config.yaml
n_kv_head: 2
norm: "layernorm"
norm_place: "pre"
rope_base: 10000.0
bias: "none"
tie_embeddings: false
beta1: 0.9
Each number is 128 + 24 x the weight over its row's rms, rounded and kept within 0 to 255. Layers, rows and columns count from 0. Numbers have three digits each. The size before them is the row's rms in percent of the matrix's.

# up: layer 5 MLP up, 1280x256, rms 0.0119, rows 142-161, columns 128-191
# down: layer 5 MLP down (transposed), 1280x256, rms 0.0116, rows 142-161, columns 128-191
up142 111:173131153131126156106088115140137133170104077110144146123107107130089125175133163131118106121108142108107136131132144137106137160127147183133093094115113123146108100141149095100169123084119085
down142 115:136141114123114123106130132100119128129187095111130095107111112109149093101144139120124095169153100139156112131093113061155124115122118119152154129091131137128133131137113131128112143136135121
up143 090:087182157124096090133146138148093111147122147119158133150140098123089145121096124175064162135104109104138144128178152122137130137122128149164127118119117122130153134136166167156148149148138178
down143 096:098134130113109140082143149104110158117169119123089121109140147156154115151100138121120161159146085126111136127157124177074121137114129116152118137102141069145086149083121157140146156140128120
up144 129:106113127143121114129125133093132091139138154145156157103164132105118167113101107110134133107155207122109168113138130138112138137104139146149102121137110113152121133104160087090114104117139113
down144 114:131141135103103076145117137108136121105124096120147158153124134107140130157137152086107141130132097128192099137154139108130137144146136115122120140097114101117126139112119115154139111141105136
up145 096:132138097094135119148125090139136101157136128136093132137124109082118124115109100191133139132147146145079106137143063119137131196133140121115142135136115171115137168128124123140126111133131150
down145 098:157115138141171181102135105103148143112131139095118121087174111122122137117140123150135128115156168162124122146146119130126162085181142190105130106091157106097097087123138135154176138185137191
up146 087:099161165089127113162144129084143152125141113145133126159119139108126114115060160123146118134100104098141136083163115147128149112069104116134173121115142194107177112171097150209099129155134164
down146 090:144157113137134127112115146107102158127154066152096106138137118131118142119117139166150116132156119097143172129137145146086109175144158158126111087144102101092123124123103157090128131096138127
up147 088:137153136100101123139159147147076123144127120153138162092110124124132139104098126129113161159164140121111135155178137158126136160128144085075150119158145150116142164133106119165132066124126123
down147 095:157111129169147143110130098123118158123159112129106125118172146109114071107149134172115132134163146144140131157144107161106123084115126141142152138094100129073140118113141141119197121182143129
up148 072:117120175120141144119125085171146148149126130125150111145154092104176104110113140145143153185140119150113117208075129131141132123140158084134125149128165152109130121116074195086172125146122184
down148 077:128107174134143124129131101124133127150127156137157124077124149123150194114140129164117157112159145142114142138106136175147139150186110144170142188119119121122132166108116095114129123162141119
up149 081:140118176131105131093111111112125117097126176108184141151113135123144133130122122132134096131143071103163174140139128100134108144160127156125163113139190142130170132131132182108106195125097137
down149 086:113170141148127119125154111115155136144104134111123100141086119138135154140093128067123112093140138110114134135123116151133103147148151137165122091113146092130130133161132104136139106070153126
up150 103:096129143109108104137076104156167135168134156122115084102167137104089104101091108148161128159121116139154154132133072147123138162123142130147164095121107125123161158156128108095149139130133136
down150 099:146115112133153138102143141093149148068126073162145136109170100116104147149147177155123081136114160141142123098166132143114102139159131153136134129121124120118159112123113147103145190132110174
up151 083:152123125079148097116137105169102113134127106142131133113108140172127113098111155104154105129102166162141092140176141106131132111129116129111093152118100173178146148118151099163170111141195068
down151 083:124095188112119141139160134130125155143183103140108115134139098135166099109170146106159165122126096110114120131122146105120100090118165111116100127130098154136144103119161146161175128108124120
up152 086:121127124136128100119148118174146115149144111157158086132158109133078155098110151156099130149137186149109089162139163124145122126152115143134096173163140079125139117144132136141141108153140148
down152 094:141143112145130146143109074164130143114079125123158099141147123077135147104134160118155184165167110117108107115140134088125193131095128132112125123134105124133097139150149162158142151172146110
up153 085:110150111104121101125169146177079115145134133147128136117118105135211122146133175139147162081133126137140141103167134118124129144113120072105123136134108092123170143135154144110124096138122113
down153 091:149128136155153124133143118093083158147141167180121129119152137096128137147137121132167164120145133093095100150138155188102142100122094136093135108146109115110110096110139159114126122129124133
up154 089:137131127139129113119113117122069173154138102108143094123150128145114147141152151085137140124120181149151110101160100137129146087118114213195094121109100122099123154155139132130133176117158098
down154 088:114132155048085113143164131104130126146154098150109114158157096100140173166107151128148128148122120150140165149090131143109159151090111114151154120110140105126118171095145128095101154167116102
up155 079:105142149123121072135132140157124134114132114167136124127110112152062119144115124108104144134128075147221058151108139095154107124095154153083156121134138128161127063127138096092162142106154111
down155 079:133153073141088120114139119120126107169086141097167130150112116151126169096119142100134167152148089157104146138171165147123144144114163086118098177108158153167093109161163153125134157154149069
up156 082:118192112108124159093162137143095121149124123135101129120062134134147152120194132148158150137101141136037181103077108128135119129110127120149081122143138131120141150097127103094115124142108081
down156 079:097169136111144113134134149120103112105155105117173187135112110091125107120113159115123123107145126106161158110079070101111108138135108127141147145167080130156105137132133101168092125108158127
up157 138:178155100133125133136093111108106088094123132148141125125124105146149116117043100144138105157141113092151171134133109135144120158101146158086137122124196120149145127095121114150104123161129159
down157 112:127157110164152116131096090136164142126133129096135105103094090087097136141134171085110101127128143094125096170099165134108149151111140162108108141083121081120128160130118110118142040108129140
up158 082:124074129137145106100122123112163144148132128115121135102122118153132113120110135156115124111123138101136106110146123111143077111102160136084107146155077112145146086098158072127170098119154108
down158 088:123142124129136158153128104110146113102059131102142107110119077143126156116160134118169163120152105108109093125109138106090138119128115108099097166155118154112136093137132157123121149155104139
up159 102:140103154112122108160119134130106112106136111088102135084128137138146168085125110129163115129160135138148134103135146118133120133076100114148153150141116108101135156167152074168123117087163109
down159 097:127120129114118134116080138151135112129110130155117106136110093146076107119155072088165095115140127096114112111163158088088129107112112151137080107111134157161118147104143136142093124161106163
up160 085:105105129100134096122148129108135088107129115109129095148116175179133156157126119133131095094111146153144104126153127112129146132109150104173183095156216081154114151142145131121080140176124105
down160 090:090146123147117080158139087129150143113141164135148148157145102134129149072121122106133177103078134112144131170153114130130108136114123121146077100098133154152141136160125111144153153132140094
up161 083:152129128121145133129162167162138152117133134149104141096142132075124107154109158097152128183109118124136131161099157146129093161111128110131152140145135126122136107100106127095128154092108116
down161 086:114069123144144102154092167131143086114133119164154122144109145147130130103149146136114094167152091118128144133134158117129128132118101109138139177140083149151114102144107105123107133095148132